{
  "n_layer": 12,
  "d_model": 96,
  "head_dim": 32,
  "d_mlp": 256,
  "norm_eps": 1e-06,
  "positions": "rope",
  "rope_base": 10000.0,
  "qk_norm": false,
  "tie_embeddings": false,
  "init": "normal",
  "lr_head": 0.00587,
  "schedule": "wsd",
  "decay_fraction": 0.774,
  "dataset": "wikipedia_en"
}
Each number is 500 + 50 x the weight over its row's rms, rounded and kept within 0 to 999. Layers, rows and columns count from 0. Numbers have three digits each. The size before them is the row's rms in percent of the matrix's.

# layer 7 MLP up, 256x96, rms 0.191, rows 100-148, columns 0-95
091:568513545493459505477464446499465576536494482555405583564437623435460459495577473529494468511497572518556585550488502491419375475535533525481537488449421503456612501502492564419416511547465537485526523463583412521520568600480448492460506515413533468452478474526462554544500453493492430450
112:424551543556439573550496487397449373493454566415510473517595523516468421487437472541522520505464559501575476552604463460512503580550508535504474495483508512421482566511537471351442502492437484558539532525491519487475566503452517481421499434490527419515587571551459471442498542412511491493
107:405486434461501418526494447560450557508557455567461529560408496492474468509505531534520474522496438493506455542480501440445436563487471488430503453574436443471556474430468545554468523526530605442566357533493567501428506500415558463492464441504497475528399414487469521581494481403473545420
092:513533545515489348452445571482598511476506348464445503551471566564565481428473488478489520526493405524487495503450528542515456572561529449504504496427521502600453566514574492616526436594472500478469470534531527476553504529481632489528498568474508455504533497525548439406464515488470474484
096:500522509541511607536528542558513593598495514511524526457469526455487554472524539518446496464480589500509413478484494493582408486486572490487459492406582484417432474497412454508427459588605493459535492443489512570628460544456425443554514535477572434536437426467446435494540467513506500474
102:487510503444558423552538465471587484490483533601529520461412473575469481498434528533483521476470566458493377549504507511477572499413563495461474584478532446553500520565483516469473452454472560630574573567481584456553534499503517468508562451503463531600571650489537547477533501499474499454
096:425539517511553521528519529587553402459453467505482509403469516473533460456540461494467461505505494537492490382452490514525543465466448393485553567538537515582492575511531599512536464445544466357574517586504517552473548498464556588514473517491544496531474449415578482611494529402497488434
100:496379386588512503625531441545607468485444501439541567509519443464489495447430594474503546571460489543447507540570531527515473549544557471509449492502545527431536568463534492470515552498520486515445433484520464555527492492523603403448464532515560519402571495508563565452460561523533434517
095:501485554480465441493525518480518458470480488543564512501583486535464496537422568472477504422560610625385446521433524462436577494525539488483531487505492436530490445464515526554533535477572515554461490467564557566418485502397492529511460536494610546525445503449576509422432464506421449374
101:406503473562505438471392475536503548531474503443543490524515454488522492492504478496452454525541587463596601565474486432399423450515509441576532560496474508393512502470489463458517525445495437381559497548413466503548571507543507510540471489549503511543381494530524446420528542446418458407
087:522480520448555525538629528470499537572569508467520626510478590507591559536524460496514504441474454492467446540507390516528551577510460506546514486445514469461510592443499498478482560446507595489470444539522498601434465586518511549548581495468491562410581529472523488518490488391560440570
101:547550488598545500470538457493537438448529516492455528456488490425564518432588495562500572433512523488481464513482458550624539484480466441484579503491426541543491544411450516502451432514513583417544524523454545511499516459418480425491386565537409515439541558523544592552532424429469571537
093:464524412464498512520378517517580502439470599395528513602507502448401512589502507500407525500549515545402497557536468486479482492446527477468516468497480418385473513472545541404538483469520480580516433564519509548484548474433508461462535413480537488450482506531472536439450397443415524462
101:523466575473546389486450401472451510451523507404408434522469466549477532353454452482584465394424500426425463399400455493537472477450552450470474521405413470477547499479654536497491468533477468465478491537492548468502475510514520500537474538504488504507471522463472487511479459534513537460
092:573538526477503477442523373526527420424493550560427407559573443454545515496381548532539492525458475446460464507530521527494515527534551452442496462466473477550484475517561520488454352443498489467535546471579515460534580463430492449447409459486534391509533400541490494540463553541529431504
094:530591531593523473555514409528455512492399573528532511478533459484487513533509517530448502564485505464589569502450513475477471571496493426398510502519515446481518509541453481493511467496536478501597487494458518513495464596505492533452591520493392525539566503541470484603551531632385651503
100:521571356520556445453542423469478481481474463496564427487514561539457564502380534495466499588502539446532567455519513381513538560537498564516491548492533491564550528492531533568462427480402553520507493578451476390499474539506467497510481547563488550554442470516596476524441430457403484480
099:472485407508582466471580478554559560494508479457477568595518416446488471478460463491523565480490462405514585565567593464508577391488532478423494438553459493463487461599505502490562505489508408548505482519521496538498492533466544601476503472403491441494427418548514584579483472482419457477
104:501478537440487491452514548566495419567449503457525534497425441503503506442387570491510493506514459494543574520513510461450484496480428504461504520642615414594537513505544425439545421559519505480528637448505565481504470488563458515501591529510401529531585455482463519401485476483525453471
103:509459422487459586487469505432527482544461459597465530483443520488484506486539451502465486511487562475548482479565521467407464540487529438435618538393484531474606330502480449482384462506473533467422468549569564481453462601537548501452485503492559528479583517500467493451457533448498548557
079:488585495552468501409553457508489509484448550435413510506469407475414449647545435470413529506505469509429602465463496428530476477522468442462513543537516488499542492518530612425482502494510444469557558600629477512517476483516515516393450503446599443453523540518483495453487524486481437487
105:460553542479485478524496444494543488457592431490525514529527511487478500619537477548528486543547523471478580530503465555516580560503541573444444548470557515558555476452517524596551542509549575597406511455476397507438446590594560495576514417605522487600420468497497483496524483514513554434
090:525553479493532484494495534484481586522564482502414504501502399522521538521507415442471554444511473511595534530463469467498444415505493449455447518441482640499456512430605574425499426496529462548479466470446455475483387530482424489463517496484551584620482427510463466513498441374432490508
105:473488548535497426528512391575541483534484500544441572540478591425489493528441380505506443464468550492579460529495589516400447497526499433536512415559444529497478557518527451465458519507480517368571517579593470478548503484505458481508456571484446485546546436509517599551520588517558566531
103:498460554491532486440507494560540572500467423560459496553458535508489522392485459541504505446503540472534519533549413486477481588442494499529522541371530494558548479443397505583460517454474472431542564560403540409512513397497554516486458477517465486436577468409465508485406516529461635525
107:486491534432616613565456469548504566515412455502480581638471429472491534519490530528502488536517561506626578500495459501451529572517465527543540470535465468500477533536530488544571479498536434528560481428463556492534461530502422455423498514598526432406463510518522519525480493598453448594
100:562389511637413540422569510540487521457519458599424477477494494522517556481533408475528446556381560426552492487497507517485397540512480444514510519521492520468498457443481404473512552539552555553466585492491467559497537521607426458487459542546445496429473484583452492480564562520497476480
087:467487539482449498559536433438465583505487459540495488545520468493452476387510451588549532438537520430498501535470444513521422519610512536542487556474507428481533333514517466432475575401518446497501579632479489452404484470525451566515486536469478521475518524535539455532458514396426487476
096:533497532478494472470492496541520597495469470565527495390533463517484509500495518524358520540510493405557468365474436443537495556469460500522490570455483446394547607519451398571505534547503520457443533484552504547435393515484462531429428484485530452461403435523577457485501472552526546473
099:452426578396471543507446522485472449483526496418544513535495504518473421496532454455497491459494466536547635514505561537522548586466472588521566490435441499494525562549520516497494393477512471395458462539494371508476437418585499541408490519545578510555516510526491465499475442436536450609
095:463525550550504452608390597530526503461486533447477536505548542560457494535522529431441500490515510451500505448513456493586599433506571498495423424482531519457572507463448466540533453502441441404469446497436567448526505419503618461471467581479527517459601443470469434528478540460563549583
097:456495480518453515524538468516535524440546549533489493535476468450480416429463484601430441500495613506554499502533426416459456564404453469589484521521476590585468522370471548353528520575560503522481511441556525453434485493474532502569484580530502412488497477492592467561509514493506520445
094:544511504512519511502450446547529508400454500552449559536551503484452500481526549453423513520537435441565442524606536429504439561529495508488448480532600413490540401542519431427474495477461451532538509452475374510532425528465505430495470517553486516466537561595576392496585396564482520515
101:554536489472458584519502565555549466409474363459487442570566488432533512590509460506535519488517477597544468430621491433458531484443455503391475447443452541567554532538476476512474513517432471423437519431394521590447491509542546493518491466505425506449464521516497510575430510453462475478
113:426557467560478471587565434496523457517565437596585521493549510530459521596510407477483516450456410579484491450518506434520500455499460421531550561413483449514523477457488529509462484493589514513528566478445644542492407519549497516623493471502545444540574453524477550502558583476476504495
107:517495532491471569508620556523527531414506539489497415341551524512485416535552435480529477428534513485547512471567457486549552467485510581521462452535520538571441483498466513555587419513517595489438537451483608525437467545524517510486409547519487499536481502513424558515484531402602575504
094:520481554472430473514502550441531479464592538421564450541457471530442412440497490457373478501486542500451526473517503519476518360555542467535502527503602447484574584445512510493560458488569485482496465441592536557469506539548534505500539510511432517461453521444480411606428617549528440462
090:425507541545466466561477575511550520526538520541552442471458453435522551465451592502493564509458460520478557586545492495478417517523389503570588397590450435565460516555540470519607506451557525447476564431518500487493478508448576430433556540519569470568500564526477505472450571475548410502
092:541611548460454609519529445448594577452497424449504482500497473524550547518502481455498471487493518520516566462492508549522534612533618368504546593510543541570490490481517533491535518602585485570509445494594509507514523531509424509507445549431500428535457499529463442482526437399472563473
096:487537537488489500535535470404568477612524494553564529379537513523502426540485512480545424478561506487446602602565555473574540449547571522516494500600476486392559473414466528537508501511511430527462561433526493483440501390429558560468534526480486579534555553485482498517458519531552568551
105:428475527506433498506512449386609511481496433409492528436566472487471509543529534500559506491524556461468476555498449530549600524394486471508455456501560442557593558561538518524534441383412515503412611568448489547433498505447459532505517476504561572502516440546495487529461516410569474512
109:497509455467491453522480526506463519444517627499509533503369383525474472600547509520415465612557448524524506490504496430441452545578539497512466466538520480525417541527507522502526489573540542575616539540482456434501503542521548432403511494568546510583509546436458491510544573588416503509
098:392577521515549572422567508484520479532435567456340477477541505476434488496535458441498605540479450529507490518503511521499601428481504491480458502414523590540496491491567505498569438562507538478456508552498473506463536527383527536411529560455376483460465388553489535481531457516498485519
113:497507495459525510391494484509549447377587450462543538541544429483572446543491517499489450481462613502473576557524548561486542496523556564478456482638524517468527504437474456454532550499569505410377483496535481476486452433510435424414500457535482503501526457433528525564528500487507637493
109:470458537516510546491450563547517469429493588485533548462453526507473432462431430514564501480540534520548490521445490542641564425420489525540497483530398528504531500492637479477445521425525549462490474473617547498453517466484528409509464627561555608431481478564471511493558522529509499562
098:462521443533505560544499509572394460525452572532477456509453610439464517529489513565554523494503531499579574383553452468423590542601460487473522448546540491538493519452535419477497528530501489487550558502548483582431543418511583507498518556537578489557490380541456496391465470492513527432
080:498425485472562494517625441496500429489502430447470581524603422531555484495588449587469515527490639533501448541529423562560446521536489569438467480473559617499489545495483470438495498477456556514490456593506502535532451584492497500491602499460548428539554504502509494500583570527556471494
097:486488425459499494510461559586475384525537580459661514471505408460504485469574507478494493461541442570587476542515501480593519475387498522588441415466527508464468484544536493554490481484456577505516517502438415510513382544495499419545499511426536491546536515530557578428506445539470469492
098:568471513462407491495547454491524545516599492476415436484563511553480426480592515488568578507518421547504445498539455473559402481563481511436455609604460454446542515497575512575447526458448486555522427465393518395538444456546470469480445534505526408476471434481479485448477477457541481502
# layer 7 MLP down (transposed), 256x96, rms 0.182, rows 100-147, columns 0-95
096:502563469450416467408387401565503472455526559410595525503451540555464506444511422459488467495491564518510489478503499488451529431517462528501596570500511484496497530446473451501488547431535547421469573474527406512456556567583483455577562569544436451627536475501538503576500451539502548508
102:554517521405443507466452539413499473447585461469542517511509470474509443576534486483439429521478469586462501543538562469611504536515530613392447503561456561522524534460519496481488551474428503446546524559522427558509557427514563537540601452473553455523426640446531518474462485517455570511
102:484493403484484493426437412533474592507466518497478418483439460451579437444473517553549487497583631486453467549543503520485488641528574479531497487460450549507388517507460453497500497503494502560512453508428475502513464601450500443512583413614458520466479401514519474502530493487464418536
096:528480539409520448519567540499411475522509537556500551460497503477502475548429472513536496531569468504380480523579407429534492511605476490469508607580488490506409499483523515497493536491495491540413513524492448414550335431580553536425459496499468562498487549531506411429451442536523439471
095:540537485478480620549456445543518465463409525493460513526449565516486438517427560508460545509526479414572465507478496545462485391457436484582531587520611475480397494534561578422530519527500410518536499540586469477492486515461444609517468533407550570546427517472457463488527517492544451428
101:486530437513452425447608481438538591462509507540393522449511474544496577435495533499474509513539531440566500489531546524409584496430571496515464460478489461530538555444543555509558503402612425583419471504426481499465522538459483464598458456537512441516511535448519512465436492451460452378
100:493482463523448504522550507453550497451566514492510449529441492504411536591497516500605460491511517469487477423461426460557442499530518459562461502486582439519478442490506560547444496463448478539369438445605530517508435454391508445540489512349559493519560563428503436495535431486605490526
095:470458554435420537463456424430476581535462444575482553569519433503509569537551439526466474508505605522530441496564486514478521496470494430525479449554384565483419423498540458533531595504463491537408500417474540485605505472448470377550484453528451455499521436502558502505544513448577550480
098:534407434578421567526453427512463464489548419556495568585469374501531549463494460507494534383553602632506562499543539574500502465443541465502486495425547465457502440490517504450525458530538488502499430517441461538483515606508501521462558486454446503386504504431499503494434537446525472527
103:454491518588455430487490556519491494541508512539476467430495526550494579482516521579441466580483500449630552437469507564515514530539449485507505540628496493497488437496589546470518524525534398518511565468507456510537472493692411515474461529548547492408408497492563394501528519505543503508
101:514489469523566498455454522555538481520527504422468586504505475534543530531457482398423433503471465509477371520484516578436548441481498493573483492481540504500537443483561479462456566496479433441474355407574401485582532484479419481550432544540509449537570469504482574447499431437579462438
103:524588497495515557429505524465456495529499473502446467456511463396572385543538463487498516499442470473579494516520546426465610458335511509530502530618508512487435514502516555466499470436580548553527453461504518449551560506534416534547491565491502530604593515524611534525501581485514488522
099:503488401486579477498607524493386523463550519472487480542449455478515487530476492405395440513463491586645533462557472552516499561534521516537459556481492553474513481383523467429512503471450521513455522422558581465483508407588423491535533468436483498550507457538453596453516416541487481518
100:429536531469549528540492511482563448434539554483470486449491473572486539525480428484467437479481487411586586535526467457543546437538527503510536557449494547518584616565518502512528446534540434476536435508430503499688517504481565515559553536435506468607572480413491543478509403496465532507
091:562450519513409461509488514507460467517503450559446545510556530597466601511416460490528580492526464465526391546476554463515410446536565506516445514381524608500550474444449506466529553385496465568443509528447454558555510494444479437471469420457560548492494463572542464542552497517480456599
097:529508469456437630531534573494526583557493466444546479471604452481511491508487444620412559551521488460520552549533491483514491518548455508535571535490496605591533518435483434631508510458482586471457507437492568522488579491514490489565508502499542456494421467430536542438481448496542382533
097:486515442438542588521465433469537465497516446484448514466491628514554417514523559571477492512501460512503481565537492492566554520547552480491534369625561537520543343492531508515528528577502388556465468479477472469492476463487482512516487433391481533523493492512474428513547423383530478538
096:506559567487564459515502498452494439627475514470498530491568525458471465461530542528596541488620420438469564516526518436514481409540476523489463475489351503429662547575472464518466566538564517563500462546471492506431486501392454526478483547514529437515532498571512508554480472502457453463
104:429532477589433456592565468516560466486548595487493524438509556486540516492607517492477568466564497639422514434522455506506574423478542453425489571494486537467571424528503454555444462488492516420496515537611534473501580489523446513492405483427434565503525501516484478490541452514574505574
101:515510549539439526505515540555475519405502568526459488598506414519485522532534475536601555504446507504467561410507523501494493469508533462511491552501481439517523474433589476476436466518448436458426525526629443453528568498449591522522544437461434534420529497441531597411597543498613446452
096:464578539416538488427451482478521481519458504489551444615507555467525501469504528497432453505580540518576474481442581498479492480481538445435548492389482461393442565497443476514527407501510589490467464481472503648612563463514459541472477420522558521505505450438505536555454439580504488565
112:479437484466420514588548520501563500545463494577456550449504533459464486518519583343483534506569538516521542471585420509515527474502589565580410512574544470467458496516482529489565525588438487494537561408465417537595473491522585496458544506528459464456518472534467375463464553548478484513
096:492440546495503546466485545529476516473501503496525506485592495453441534536487476534490454479433539541580487491496471477634486483584515436536502420546571455371554521518478431531421529485533382500574500423444589461578436501452426461528531578458513510515571468485517371512569565513579488473
109:497505588455538550428522503561433514499505494522438465552432457484482509396599576498519471492524514478490455526445507528478448492474540529501500454519524516518438500416450436536496587453537405488639549462533360462541615461520460410486457482503498469414504443506520439532489490551605485414
099:526505558542497498425519654514514502470509500502535503461477578518492431476450533495466512582569396457483572554504574492470526415550458482436456486567539543456483493533488423443477500500521557469490503411407559518482540547546345516520547479617525441497408491458582523548546508533524510564
101:445592435470471583465497510431440537494378483567457586587483528493475462464528501550452505470523574478500435551483436541530423472424502509473588430525473546600413508499439579408457487544429551453487474526408491566600505508471535493533520477499442506472532529574515503601473467530464451491
099:493501549461546464514503539575431549510487559517554430448484502575539486491578572470492469540446496471570422633449467555510463549434454525489566411526568526455554390468580501500555541502543522471550390427515525500507568573587481491561523520436468481426537411528444499506455524557489419505
099:497531497562447526389464538460509514458472484476519535505419478543555587609389547382459485515523415502517447491508500531515390423460450502509570510485544557500474477490476503449504561604398549554494527567448482502530527502517483535517561532478537541517532607580553497599495476481574418449
094:443493334555456463532509542535485466539569541576568540471563477464473633503497559409501491512517570520557522539470557476538570507555518580438525509502503538435408483476572537414392565546458521482557494531419528511480490580567490454556497536464468451560480527545525547510492548425499462469
093:515571532423458484544504438369469432536464443519396513521513507529511571474476531516563442609556449492545469508639524537573454542449543452449517441453507513523569425476459479606466480493488503486545481480530456549491508457412501564544562454517479463484628504542442528485501418438490459440
102:397516537563557429445558573465469449457542489548545491460608475459535468517485513432508456569504543485559503439498437565382539530629535457450537510538526496442536444501521537389491495554395476498426482532484514458538511518556548473464515456605542481519547517507547546467448450405510512590
100:541492532498532438542465537552500518499393416437475486544466482473573487546563510471444558563517474520523509519531519555609547514442578571580502509509533482449555521586522502486549483450418465479431523568399617539594558353484539504518555524485498435570502475455427523447556523507521487561
094:482563420479518478460485507444520444467530572578483518502500496604548575423556446413453458498580486491487578500516522558486489446502500485562580418456505428535461475403484489592472568483616477472495555493513477574518419507586482429486470478622567537466469469494436550451484444451533514424
102:556441516502518527511457514503535424504430596485575500518516484509468472608483519449440497461530520552604591441478412510527415526515455602580514507527502519561475455476551446545514529442517573541477485446499542522495474472531555460500477420365426513594513543570567477555457471523368533529
106:607587485508462464541491500599596508578475460567486498484461559461469481468428440444520507483540496501555527481444468573437500465544507545512619565573513587550567490632464458432583520526422519526475448501434485556503565509499449527449471422489514470490446591420454509481506469546452502568
099:530440463521494402477443439438529544517603478511474552571445520481476536512491578421374553494499452542571527473447458469548539550506451470465576487479453445421519415479442373500524427419550528480557498530514586544501495457576442506455549503481478487461518462496541450576502506611455443561
097:518510560440454396477453514425482440443614501527538493520485529553460410511470519448455507377549538547511544397495535447549552451430503505532580521617468527487487512510424519385498579535469563482550437502583532537514459507490470506432544517456451528423485504545523522410481582468441480460
097:478611460456557456509478458484446406461456492564543421456526397449554447516525571458494494498454504437516536614590585502468498518480563442455480482589508617533446504492475436468487551544500475549504478561486466495525554569505418446475548492464410435531458588466494541413485427445475521543
094:511478486561392477452502565422544540524568546474547407470554514520539533463487482490455438491427546519501516457527502524467381392553509449495497684562559521509505417512473521530473562568574512472545508540490478534499543512543506529472438491361443508491525556438474506483397542515531515446
094:458554480494508580582495499525518420485527471437475429446524491541490531506474539437503463542499459480537492549428439513545546510445468354414548523431541485542412475523525561546440492492584525525547478602403524481408502524567424467376521496590476482598452548533563533504477495473568540507
100:548542477607527516491483550538452472533577481537508466542427457525528422561466531564495429537473483525585481497475540490478455509552518497486515477440464567454506452470448437579520623601587514542532441522512471420511489514573530463478461433692492547400447483482568570498527493486473530509
108:532464485487443419491515570468579552463469479504532563444463435491397547525441504521449538520441499579525488468622437595492541479529507523526464562527538474422402499479484487400522518486548470557474500439527480582414536479438525438443443390376489494419494506489513450485561523461555521431
097:489481496523562465454506554503593443421481470460441486434516494446561481473532515494582587418499384447460496483558560486549530532543545507484624575521567493548411511392496526514540479473549547536512486591479509513519518462479479575402536600447463472514413506471547467486444479628544514509
104:465482499472488411480421470445497566578494520420403537474451446499475620378532530457399540479489443565478505485500517574429447469437509503469503480543547497416542507446435550497574443560468551439562440484510519510515471508557483485519467576458515527577433474551542499493588507506490351488
103:556500456542477502463511489533573471523534491518538489506543538503545460543562524468534550511418513446434427450487519433463574559465491536481552437405573543601483524542566572510421521538470527551476546537452459431451509443470449430504551420630360543528551507466568513487483480477607481416
103:463606491620562489490515491513500494471548475533505546574470516576535475540516618427465501503437430501520491549497540532479490504470510544442490477529512502504496537425575477644490570448520532469519497467654454448525420510468519547450508434374452469523434583579548471481478562551508543523
088:515510560469482501551550527567503520527395562478407552440478462561539454509598580537547479504531509531525595494539481399482473539501582461540497494540499483500463492485416451419497587472570528528418464537451493614422471526463472483554460502541544399569520507487560505570515558463421467619
095:520489457593548504482503451452522567401457415540480513486606546549472515477575477508540521495598593531441462439600547501498538403419585463496420486457545519477447490430514506578556546508466483463492553492482454456441558564501554510472399595516533569478459433488506479471572513419555512494
# layer 7 MLP gate, 256x96, rms 0.206, rows 101-148, columns 0-95
103:460528433492425562510559574481537497546559444476440527533445524493364548569552602423437452513520542432466380535577535499485525471482477516522370457467537431589553412496526560427488511490457511484572516543469533545526460476547524430498523513525550476547466522439597564509487463476551484488
103:430506480453556541471468499574481534492570475453418525513465381489553404525466487488566504578543522472567477441420532494512512527523475500479581412489533493476532467396391475563517517435459574504528554509635601573493460507549528455490497548454413488493489445425456569532452520423532528525
093:516474454566437431492519568533483458575450413464468481639439535496406389455514494466462490548516494535471531496525458581517428517521424501466491530482598559542504494486483631546443492608508543514405533501531466516503517466446481499435618495493570436587467457453512507434470464528494535472
088:435514448529425514455544457499456483475426533485461541528481494504649545480549522607415392578464492420562433558467523513521504521468482456487532466562526586506490497435488536452504496511498504576442626491613498486404538534441529514525619532475433535513466486548508521542521480582483557483
102:424528517551545517512475447507452443533464517510512551544487461382482473469482522517504507489448459567375472491533496652463443520471506408548450480450509487551535450373514530558477365549508512462495558510553515395522434565543582450457467438473460583486577518525575500536488522495471475457
099:416467512473502495402528511535452342565418428503566467472467466555530552588502499555455424466530486428479500444579605494461456448504495484518550514465425488535437552524553516381487468577506479456476532539466564599521569496414515516419557517474499512466471541526492564411504508533473505545
105:442555434482523421572426502421503526451436431445572533491447510455575490454399562524502526575527469457496434462505477480499368533459513499510566495447526514493529648421517529574479537601506527480549509514587481522502559514497528476524478453631476526498428466404504454464504525478536444525
106:511550497515354529589548528483521487465486484551396479479625535476478458481522529477426546431549433422529526432496479536478476485490513434509516483388517520371604610512522430476464434418572506508518524489506466498466456534556502532459479480512529548444515556456558515466386529551555507505
095:538425490486597435409497455450511495444487409603565503519403420534503476503527553467513581568575588523463525554518498508479498421498479510473597563477544489503550475476484489498531425490469581533442490573561539545544497518499537469472578563528540496607522465499452579548513512399420589503
102:555467566498593497584598555467499471521508537484615494547453502499559590625460484570534443500450443503488480495497401564515498527475490465472520393505512448558504598478517486564441561535475510536498440569529494596498571532442505490531580477563538557506561519489624483486489531415502465541
102:523482555463520451542559500535523527449534470456443417512575590526559465525531562506461473482468501450418540459545530476560561541450552426423466529518545495489545541391597558417459512552553495468548475511439447473507583566386551487536566472571500553535523520384504500588433547449472559474
091:519451524594565538412506482444512582619541444487479512461460531494501461558359472430520474429503505503478457546440574529533445504468415507478460536406613489531448502531588546490514435497532522503457482511507565533457460481492416557498578541474399526483468415494503504485592474516442480589
102:494478515511523432500512559561474482436444498445609539542468463553522531493469398498532482496473516513533545435543493538552448580514474517471500432439507493527549578564266508561496525532484510568502486556562519504502478487402529450498556453425545493513487472543537625562512434526559517529
084:523386455538491538489527603600477459556492450477486520582384531511492501498596575502547444416529519555544566538503557600500454498485554472482492472433520462570483506494546520481507493502506556469443457393398498485561415470486464524514525462439610578466415557479481565530447461547470484482
094:458521487596492567444606497502583472449562429543463449543500445449569410441533499439409528430485480519486455450384440497534495524483494558442507450544530525612466518474584536525543491545501548477446481525496461583565388496563522466468475458557527451511479526511574548568618473491529481506
103:484561541496494451524562452515541440564583459529507523497515473573448579500514468432496473474571504426416512479497537460552406563462424499520535511478606403513351522441544498468549476473524425463539472505481435539505525508456569495460512570470501444680549520500546511518485507404544513525
097:535530400499462492448538511404482422532428554517561487404499566476413472524528530505514517503455575485481408493535415567560528455550510591531542433439556466509495564456400522570490510525524468585500523590459517525578515472523554510498430520477557431460556506467601477532418597537555489487
109:422483563505523418547574536543541522510524473496533558565420478449581487493475574510489513473484494427518499416491558580520473459445575408406555495532520514433547454543476376503507502471556518578583617491537504509448479444494491527426457574489494615472451438407503541445489450505525450468
099:468531574520531517507544467424506455540459526532475517566509580415450520499523492499556513638449495458511564505525525464543461573475605502518505480493474488559452567524477495520432508442538435471598484604458515487422598509378492426423548401436502487433424465513539505551508481472485584570
101:536487502432532456510527584518520449376485492453555487496527633497457476407528513489603462512478577477537535445545554472535419457488484534489523414377503461460495552505483406570523548509471479492484424443494478515487515419461502605531504503554518566555446442443492517557576505563598428514
105:419524587516540555462557528535442483460613496504474518364576582501471509527470554538481525550451436400549485508559464429643513576464508514549503474516490499495513482547553551452519455443555574539492481525595545503534525451511569486541585573506439550458491538529482501427548530538487403531
098:556546446533586510459401489484575397605523466478439382453538483546402418499454481541483551511426514502437497514559448541534549485506471515497459485480540529493449480423481572469478557496557501585494461508493518392460503516554583517543464548460555620517494601489527525492524504399518561528
102:385488478475530450489450524506607550545475437437452436512573480542474488462515436495527493518453402503549452543449558508497466508531403465557419411528474464549472467434428517497444506444480575463539434460527481546610500480488477496560484546436427513407464499599530563552469455498478562615
098:541483522511608593464546507447515519603539360502518480466506573523574512538508397444425476478442479436464495606534489519503492478389457457478479464430461465421586469545532527515561435520408485460449603534421480482516526489508528520542461520539555538582488450508504542533501487492467399523
100:444430527576423443526509565390469532508552482461527509509462439432514511469495499491502609536496535487498465462480476512488329447519458453466468444506497492388545497483533599563524544528539421494552445510540556453493505460512560422536508497429538475470530420535536593565513449407545423442
105:390510448571427530471480524452483348513538488479502440509579457485484422545505591504532546510544503527509416407539542502555565520468484597436530426570495498407479544487478548512433494501526493509413554484428521539542398509408496504518513442483530541531455581472397514460520584459491512501
090:443491503477534521434516575484452494362511444587466475579463549502466511590472421504521542379496534527567456543440466424474505440469545458458502515496419485440486464484486479452476489523425494540472451529366543525401491454528543574515451485483563504422503515557513390576499440464497456429
092:532459605418458502407455494523546498451466535549450494393585469529505409482493504578453581519507568444430524493470587467528529470462437557565498479510429530510562539484437433620514543453383519520509532527575462453450466445494522529479472532546430465539462433518547542509484537560488476605
091:461523466440423502495455464498481507487555505427412398574544591565453538526522438427509504544599422505546480525532535468480551529405484512588471476591471531498486503484519451460462553496481508471441635477463495506481575419583598421458466503511424422500526480454552445504502452441504444566
101:410538573556571419462425560512511441482462470404486443470569488549426480530476506504418504525570512418461507407512430517434390509568593449513507466525502471454643500479520498493544514557421492491442471496525519507567447476503553531405534555526449485534520386531496504543457449486479551483
099:435479526565623529493545544504496450541452516461562529494553548483481482480540463463493493518452447576472499468515506575452502422474579495482442580489530354493436432519484492542469561595529575473507471573554526539633423488552503437462639460420498501530487483468530460470581475484531463456
090:510451545537461456547545500513533473502443456558467399462472562496497611423538483493531500521504521412484467456521580427544511483429506470515555429566513366566590526530504498568473518474443498471511468462591479510483390474487531484434476528529490479509499438412475541467604394583516607541
100:540468535474566445563544429454535482466421526493528516584464573470491456543468485507562545423452514510503484492555518485580510496501490409462496475484568545464459465445478573549454414441474549596448506511475523498398528418421572441517508609503468549485546420561548499458584458498412475375
092:490476477485489566505478435462412498392572578507505445446630518456437492547593497530421557413505469470495493614589559556582462525467536513517483473568557581508597542495495506520507494514540468504505451574510364496494501510464506500527496538539478462443539418512515569505474576553458455569
102:447547467605559552457544550504505494511566495456461541438543552521402419436474496518461518481525515449506479505560561499465595574517444495530549487507529533561408450482461513494578522522574466527564567425428427548545542557551573627472508551454495598582497427507461524504456585445489529514
091:459442519448498529543495565600435487452488570462533607556466497479532556544471545449586551484559511504427462434515435497484546468546447545487486443581482535467595538505493567487519581511561440451503413523406576594507412594460484517574381495507539536428547484508544497509536555464498480489
090:394442563498424464446446551402535482525604574504521398476452431426572477452507499531531485534509513490554550511533499446511366486537469529499503545585469408565586589546471501496572489494467551463498595491561450448523551585479583528497530492520478475474534507558548439421485514490456496524
094:498479633546505472578512425488532479578414525497406492563572500535427455521450563441479467476550439536502473500523441509500504433527518501433513527460469492541545504502392497564511539460515498492598555549382472481449528488526460464423584558521473569576483399537562534436486493592494558568
094:508512531513584492526413461571491483491467494528523509507564546448455491498492446491440419547470511526455476518477485523439492493484518430491534539431546495487388562424521453381504485433476459521503484439416520498603475376454507481496490438463517570488424491495585500539486429546639653490
094:490519467504527470407535595589530496358608472572527498463542519500533492591517463481514530477440524504525548536515443481471465462525542435527518485525486474496504437512360458519576501560487445476501457560392487486478506477523494559530531536583529570482488406516620558592602496538492531553
112:490492490566460468478468529435610496528521503548493460488536421534567534545460468525487550528509507474360407471449386465468507511454564446502493387479531427443506520477598605483567497511470521523504594493506545487551543541563440516509439517523523496515542511468671568462493544427482487528
102:494491493482561446607599512490449492474440465523525568542515480421543554453526560506363411492534443498485577500469465523525490643494406502493495515519509462506484446473427568439507587482391488508384539473498459526517489453563457452514581463503418434470487566438525559501520483515458539545
116:517516531501516465504564558570541396540503513431491506623450471448497464531561467564378521496551518509499537457490475524503550544462430466469519520601539475516431473417404590521533565582548466418587536585500513517525582455534536547491505481498478513550489468425505422511621505468464445431
101:433511515584453523414415471561489559517479567451495444502421483382618509518507490613518474420416531510523519439500462513529433533525530485568542518526505474509504461593566573617458500487460482470502528510425492482536440455459454382404513531572487495509451464462531460406524509552516511514
100:515465501605462492542485489411520455438508422469559459466433490500450527468453560546477469411492522527568514495471549481480389439502447463409505550558603522477452434527407459403577464538461653565498615536470424553459517517537518497486475554501542521566542477498441498453504525459489497480
089:460601543556418553510489550599443523444463548437481494562515494581519499481549572491568515407441537523529539499498487500531480480615525481546598404438509470484544558519442422517528578514505456468510473436454438448576471463435505486430518595444506478468517552424488499538516461450407402477
098:562624603474492459561497500431510519571467480539623451553485522439461466549578468467506565500520451447460529566523477451515489433454564516424484455442535485561442554488533426556466457461529503486624487548475490476504528547548497475435410526533553455485475444525583491464412483598426504444
114:585507513457537494470512523471460532486428448450609521401603532485639543543473439579461459546556479448479519467399446548490480544453560508452574504456413493483478579539561531434469496595464440467511510540468590520542503515595499619495545564495454438451477483505504490482479509442525487475